Each number is 128 + 32 x the weight over the matrix's rms, rounded and kept within 0 to 255. Layers, rows and columns count from 0. Numbers have three digits each.

# layer 3 attention output (transposed), 96x96, rms 0.116, rows 12-28,44-60,76-92, columns 0-95
111177164174158103151169109121137148116148153142166090107185134121128085123157098108114132146096109088121077092091113152150095097168109142122168118112145117110153113127111047119119081144139167094095159153177165124138095132132140165127145098140100075134138097153202109129157150130093139124
131116176151098106115118133133137122128164095090130162115103188141136159124143131107074143112086095119159114159127094107131126122174102126095095078142128132097185168136135123092107162143113143145113104097128134115113118107163130196125132130101149189148149106113155131142084145135131140131
112106111126102144133085139136104095146110110137116168169142150083153147141157155107166126115136128148158066191146116131116142137126166041192078122113107104121112159095123178136128185099075097100120076102129152093092172172150075109125119076083098155172122170156070136161150195146072175190
121107145206140118206182117089174125132155121105130088082109150140120149082110128075063145160138152144120083176101129120125146115123135099177082110120129088139133150062094141161105159179130140082133118154092132119156101125097071093133214125153134088105117163142212124146049142146121198138
105171127137170122133134114167159117086108146098128104150139147122118112101091153067096099087115119096177100107139163130101115116162174101126147140123131120162180103107152158153106162156126192137117159118095150133075139138149128154100092103163181087150137122130136118092096109098173100140
153096098114142144176162133088144112141136104111113093142088110116086141106135143110150157145109147138117174139134110106168107088149103179149128103175141194092114144106107156155104188118150073102134127133129150085099131133147117129148163108116162102119147094115161109123094103135119129159
136154127118129124090151114138129059097131101165145147132164085127188189160111167177098104125087101141188074175151144113104101155125074162173065153115127136096091089125061140108137164140134174122133065084205122163116173166155081101096103113126119164070133093142101095107124178164159159149
101141141129106127099115114154101113129138114130099103095165098123134091167101192084096144132136121101104154118115122110106123142163180181124130117115111146123119122122119110148093169137108064168133126122083119151144165087132121121133096169200130188127169098170117163113127109168166112131
112157174122136155144133144147163135116112153134121118158114167104141161156168133097128096115127140103149095146072104187124088119098105143108136091104178113121151110126096137100077096109122121142115125169138082117144075180090117182150156156116123119131095126150155192103077153089122121171
127075120153122125117121126110116128101103171129134123130160088130138123080127129130138157083170131134103162135184152132137166162147086151157154187117123104110139143144141092120126132102185106109107105137126146106144070148090144094118133166139126146172110122082084076131104109140137127177
134116073111107167083140117175179091087079095125110096109157098118138157165128081213121137104146066185131115148149163127161162125130145096131115109056180125153149137152102154093120111143128173144138129136079118169128128118094152171137115188163130141070135049179043144134143144151144093095
146083130121125093117120095108152147118110097095157117181153122097150158107128109088143139099117154091085140151114153163123129107117158083101140111207161096153146115090134156145104169071118174200154136108119103131153126148088126132139104108145153189094149120146064078179134135108147125154
123095141112177134113126108119144149146118161135130135143132161116140097074119115142144144181146125088139122138122120176098134114161127104097165171109168130144110127135119149100098086141089136137175108182147118122149088128146150105111138134094117101063110109106135137122141132157123108130
125133106116115123094137103090116188097125112159160178188123145148150173144072098114127118090144051125121125108108107171210127128116121109062081099168197086098164094191100147099160123135165119143121101148141101091097144169055157148129153149123116129090137142130099140114172128140183159114
149127145143146100103127098112133129111140078115100117088140101100163123164097118159138185120159096092173164109194116107175101134105121125127122121137095151142132152133160181135145151144112174176118082149125149143110105099121137127095110130154089140076145124150131129115135097163110073123
144100108123118158106086124186115131172117136161084148148135151124128115085188136145159155085104099102116173143149176112106151178113123198121106136124138128100161116139161136124141138118075117146132132112130129108157114102116086120108102113158128129131074116131105169095110168121122111129
123094133167107107166157092159090181049103113123120141120159152086121138136142124044113117121129143103164168085108130114135142101146163137170097137146125131119130090132141098117112118141093170133092126151153104132135188086112122134168139096143161120119135117160118107196169125161077116150
124133110141090162085099082139204175149129185126116114150115107096111167092118160167160091125171128131129172124109130139152187162090166116125088131110175164098089112095215158144111101110098114183140107047175116154090141153110110112072165132130166147056124148107133147082091095086119126159
131116148100187166156158112126140090169112155149098106132148105100117138136153101127200119145090114135055101160084155141163116182134096090135170110065172157141134117075131041146166113171125068102128169114073155163142097171134139105098169158162176078086078178113128080087142127088205136116
208148109168126114136199146111112049060104128064127099149144084166146078090128092160109148164069147128113185094130138145128162083157130127097204051173091162159095155127190103139072146136117139128150109151106075173088102133128162135122158117183160173100119097125175167086103121112126114131
084174099098139147135117152107140154088116165116177192141121141105107064098147124194111108108078118138108185106119118107103112129158104172098125130129114124059112151147115178069121142116111137122091193091138172170053172110181202096114095153119125126140108103153098154159180129139142132121
118132191135073112165144196150142173147112167141142055103087094168112151100187096072162100178106166118039221085133054135161082136087091135103065098173078096174174163123131063135149111101216119111136115092121178166177079129094118125165140115128169212103166128162165116127176068133120054071
116179184131193162179100056081165146129115145105140127133110145134178156121129103154113125185174098176093110143129069185104219184146088112099071160024049156151090146101111086142116075179108192132109136095074078098240123090120106144087106094142089144114098166154073168151125135151147140128
119170166114111159160135119107156136179080180161102138132126147162069133065155095074091155153107147097110169072096055089102120136110202098079135113151100076180155228078143172143108088121115091098076130164112126089132153170109162122094112220090165201148094163123141145117116080170173098160
107190123161166037117169141132165136133176144086114102129130104148137034125136030134144166088088090143090142157132123203161158093106109135162139127134183171141121117122183130116145156117123197116083117147189163120135129134082160178141113092110083053127055129111187093115075208094094144102
148166160103104139105112095164096224129096120161072157094163122098114087072114167172062142172096083170111186160122090073160161127134151100071132082122097190113149130116169118118103131158101059134111112173146115127159128106168148085099060109170121178187170137170089131132169122123128122147
089172080105152097056132106182167128168125102137102103145165185088078148159112152133139135178143091158120127161110127145107138147035152150119139064146150167097052177083097098156157131092120147123144150100104058133051223087139163103084188183129112117091097152170171181150105161106194093108
154115120131121158110103142177119197132171090115106146171146142116158129119107125160094093167104134089154098162153085154099136136111146082174099131122180147084083113114134115232102125155100101107203112115119094118113106110130148090102173153108118147159110149116204088136126113081082141132
074152127131148200138140149076111124148120134120103143051063136137089155183137159098040127177115126158146119165161098146103114059170184176165099153083104144130126096161123154142140126061182040095133108104159123113132098203164151114150127114129087096189102170165120119140112110126128103150
074155082142053084111167120103187162122138111115120127135139148156092151154110113093073173098125160149167174118147125135119060153141103210108094043193100158153132187120107134090166197159072111127078198093132177118096145137117127137116090150159092143131102202196153126074084076045113168166
154159123123121145081140165158141130097118162112074098124104151100106129124153190118166128148124157149126172105171164095066153148162135130200132109142048149118071176151153165081098143148065126123157137126079172133090203096138131124106073095142089085178070152124112127121136142110154077111
099125121109093148144157118183151116171129155167137173079103083143084199099181134136142069183113106124042146134070138099167133120159143122127204137075171120068143159132110117077104122104163152113178180091127145109144116140153100103180174152096155098166150085092106175054084131114101126121
111134084152132139065201161047138119111125166070152121099134140154187117159114147140123203159072128205109135164091123095108114133083125098114130119114095198201075155171089117150150085069189171116169093219123083105054142158141179077164152145073077091158096137116116068169138145110145129120
066157106096124154082109141137132122201083157105131106036060243158088174108091155104168127164104085174131101167141097148167103154140137098127163099122141196139062210151105154122181139087154111058225100179067147113092115104084130166130097214103148148099101134103076156106088125107154152165
122061116142102130137110134139069117071098108163113199149094188158115144139119143120140172111138133144133137146181099093111127114128130141151067102097054095077111162138164150123128170120112138107154180174056108136122146099107116175182119137167128160155150128096061184099138153172125119099
095144061117158183140075201096140139179106138118106154119108113129120094140135165085112096122172188133124138142133087119122158145123143166115108225100140111154044119155164178203091149081213176124119126151106132065090132068095143058136136132126132105151105085160086101200145097138114137100
148125152116112133150146112165100134136109187159175099140173151174079119123075122108093129148109173125158164077119123134107071129071132177037112130134128126114154122089119077144120103132179146144072162090138182169161089123095094123120114226134205134181143100139145132049128106124160089100
159166107088159146147132086123120124201136121112070174159144177102174161142138147114162151123161089057115123147102176155136118128107140130155186134039197166085127113133159100103118082087139131199116057146098147092145108130093074167097074112081105140168134130101087128137137133163135119127
148113125181118110126130109052116132150089123138111230091095155117132154196132122148090130120207068168117101151135094135201155084143087087147138105125183140134089129102163101127107162128135122136104128094115102130174103177105091126153133106152042144137140074167032115196137145160107135174
122092105098057157093130173142106156177105143113137125141154094067123086166117132114179093098106170127166116154135171126127088128123183118140188116179117114062100099128174113083125129124124131110144161096146134151090165147122146151120111173122152079175138161082119131133185118099106111135
121137074155157118189147110158092168143124175121152147153134166098114105141158077116132137081123196095093129134096157128090169104164108134069140142135189124109155079110140119094102129110075113179099178119091198131098057062144140132153155098162099065196107139180174162125114126077135132115
192120134108122209176104128081165109148125102157174167106089182099111199117149142101091148155154174117164113124132092117140078143136107105094137163126131099121144120156099158121105112098136156094159155132138130104103098109169081087090160135091132164164124140110099056168175091132092099135
116113077103144085094160156140171082106184131100144131130112149114094129079090109108118181141129136127151108085178122166142094128155100149126136158168079124173130108180146118200151153161167138114152157073129149152105150017147127172112183152082098130055112108108198052126134149149117117075
132100163117133143200134107079104133144113072137136132103089064110141096166076121135134119160148192184124074138122159157089081130158155125128109165155093118137087092140123159091116115125126156147153154180114142183117097149157078163183111088117155096075120128141147178106158175105095149059
138136152166137123078142170135072075108131172114190089140147162209136106057152161113173104065127110082156165054099162105112154133108107157136164081184095100173157192132157069123097118088143139146112115072090142103174134115113101106114156069110137132109176190131103144113114129155168144132
154093086140159062201175113136120172107137155162135097119130148117123121061146115160129167118110146133091175123103166089176127158138096082140105164105147157139102144094096158069169137186128120075120157194152179114144142058138110116084060072178171118075143123180152151051109179088116135076
129141151140160109187116070159091115200156126188124144141109128156168187117162133069130098078093119076094092111114176084126170130121229104143075073120164078131130105107116112204104137117131088119123135174114110081106132077108100119146144132193111133190120162130108107145146177103123152123
119103133127137102125059104157145135173174106100070147096162093132120060117134148136131155152120117107154097133113115129116104175130103164146143214114129125105117099087137077145136110121151116113093152156165081133165141156156112132214123169106142167119165088144125134156112095143053126149
082133114152169139127101156103155108126157159147140115225124161184117124120120122131109158122141084161148129078118102148057164151154116181086068122164141059108111092134132129155099079103094143102096157068106135111114180131107085119135125133167196159114095102136146120107136172164154135132
154133123114151134141109130101125081148155117152131081102129148093123151144092099147137093165171112093158106120161116182153116103147154103152173131108144089118107109132134117086142157161059144163027122059106128189134168138126132148059126168162108092104175133117171161126101106176131134136
116106163116167159108184113114093083111158112074111178151170126161157134124110178228130127084093142061126067202134181115122129112153120123137083116088173127107133129143144086115117111169102131116108143100125153156108081171171111104113124153169108097147098108133134135097117158125153154095
# layer 3 attention value, 32x96, rms 0.104, rows 13-29, columns 0-95
235166136105135096097121116134157192136145143119081111182071111087144168100130168117093090187093115098114151166136135148077107121145085148131161170109066177103078107165102170131100113114131100120196113125114112160124122169162111129170119133158069101147080114086169166102172134148140106130
085088153120104140126121147127155118171153188057208180088102145144088128139148141144171140160154076097059173108161171117105129134185123143128096092154114119133107136090098114134134148135158129086123154113152145151110161111145085117179135097135167083093165093067169145099084139176129153103
164189132120058090093123124161093148146115158102057153116099123140137152163139138152062108139140098163110091113148203144122197152132147162081129085158114133135149111190147105083110136157116093099093175112119147118104136097087140133110104094122138230133101109158138159180092162088167095120
128143130142076145157114122153180158124122069135144119111144155129117148103103201100128179143121190078099157192127138137132152165203176130168151174170090192108121178133089100083101082110100082182134097143130111131205116078179119135092135112098116096092119087148102173066158161105112080110
172157087152150105114120197112127140106136146125103134092106120148142151080117144136090093125090158111110146094091163134085130095060083113177114167121102110158095154174164151149151121208132090151123155132140080183122139105061125106143132151164151148123115073134116144143140135176056133073
129117117074101121107093158194118173075178163128131166121076103139098131109207081101139187148187156111076138143101118183161093136219157104094126133148153094136122104075113143138171111103123095093099187063118101183188141043141139120167080091087134139190079152125144127144139092128141117112
166112106134127077159107112111133136122125093079127121120122109137127174119070137162148135124102056157090111135097182076097173074185144141091097181120108120124123109109171166098142109107133115122119109113104148164133151133099117155096126081192166086113139118141124098165169103124160130182
122126143156120098124146103137107098145089127115157136146098148104122122174123099111135160145165190072150162111178090132129173101161099140132105155132155101169124221150164137081143070122188167107076141141115079079131079186101127111122177112139052093178084105138162131135105113152140134130
148070099123180108152122147135181095105173131168103089112112151120184099110172095079113131074059115123151095131131170184099138139140150154091092127190142104086148067153118129138059099159174114150126139101191132105094110149090102146115141110137059168116189128127167147086163055129145154129
067151144110128088161138104077122143119166178112117180179132084113112078173121119113079168123139146146099138114132108133137110098085162084140131172161071158114165113091122108138156165146096112189118124171139159149119085174113115193159099157124076106132156137096142099124043125072086167158
154142156108140166149182187164118138112138103135080136068118147066128118132153102174121123142129138172122089061104134147053108136163153164147160113091079139138141175105135099151171154077158164136098146105135133141102089050091207156100084170123090096126109117101128126168147141091144174137
173126110106222076081145153119134143076136117116144097118092095117121082128087171118142149174118103178200168131156192145166110126200170065072149142152117154115161127101101123097141129114152143092060086091084090122076076141151151097122141076151135116161166167117105174185119122119135170111
154113128080158114150112144115125141111143110121107032151146122116127086084087064067123124103139184232151175131149156120112153105139123175126145129104118146112158156110158144193096109127154091112121149171091152092163122157113135095122114127118087159157161150081140103121101189141154111090
163101117098150122148102165110124098149115104139120142108065172162099105130091170147123139108106120144094101187107147086117178159132169064132162128126158130144111111069107125152129173140129113168158183159092075170133101108146097112145124190129096102168087134131164147085086107122093126113
143104111096131133149107089127176146132110095118168147109119072129150192127121091080166098109131073175135091065086159146143118120127182146109137123158104134134137133098090140107156078139150123084141142098179123123138109132115109112171125204132073150107181183149107058135127137153150162100
142154127093144094131188113115124177099141150126125086141158133126193089141085079176153156184097087119116091129088150156155097135120153114106176145077115123111133204059043202093090072139145133171172138045157160120151092101091156135116129142117115195132140169106155130035121111128102137094
167175129166085168185181154112121081091128139120083102123213183153127163086100158145150114101183137200142157092143116118094054088105131142107144091124181135109124094104148112084113124124079135130091132073122134212087114140084094139149130075152057132136119120100087113110094092155169133156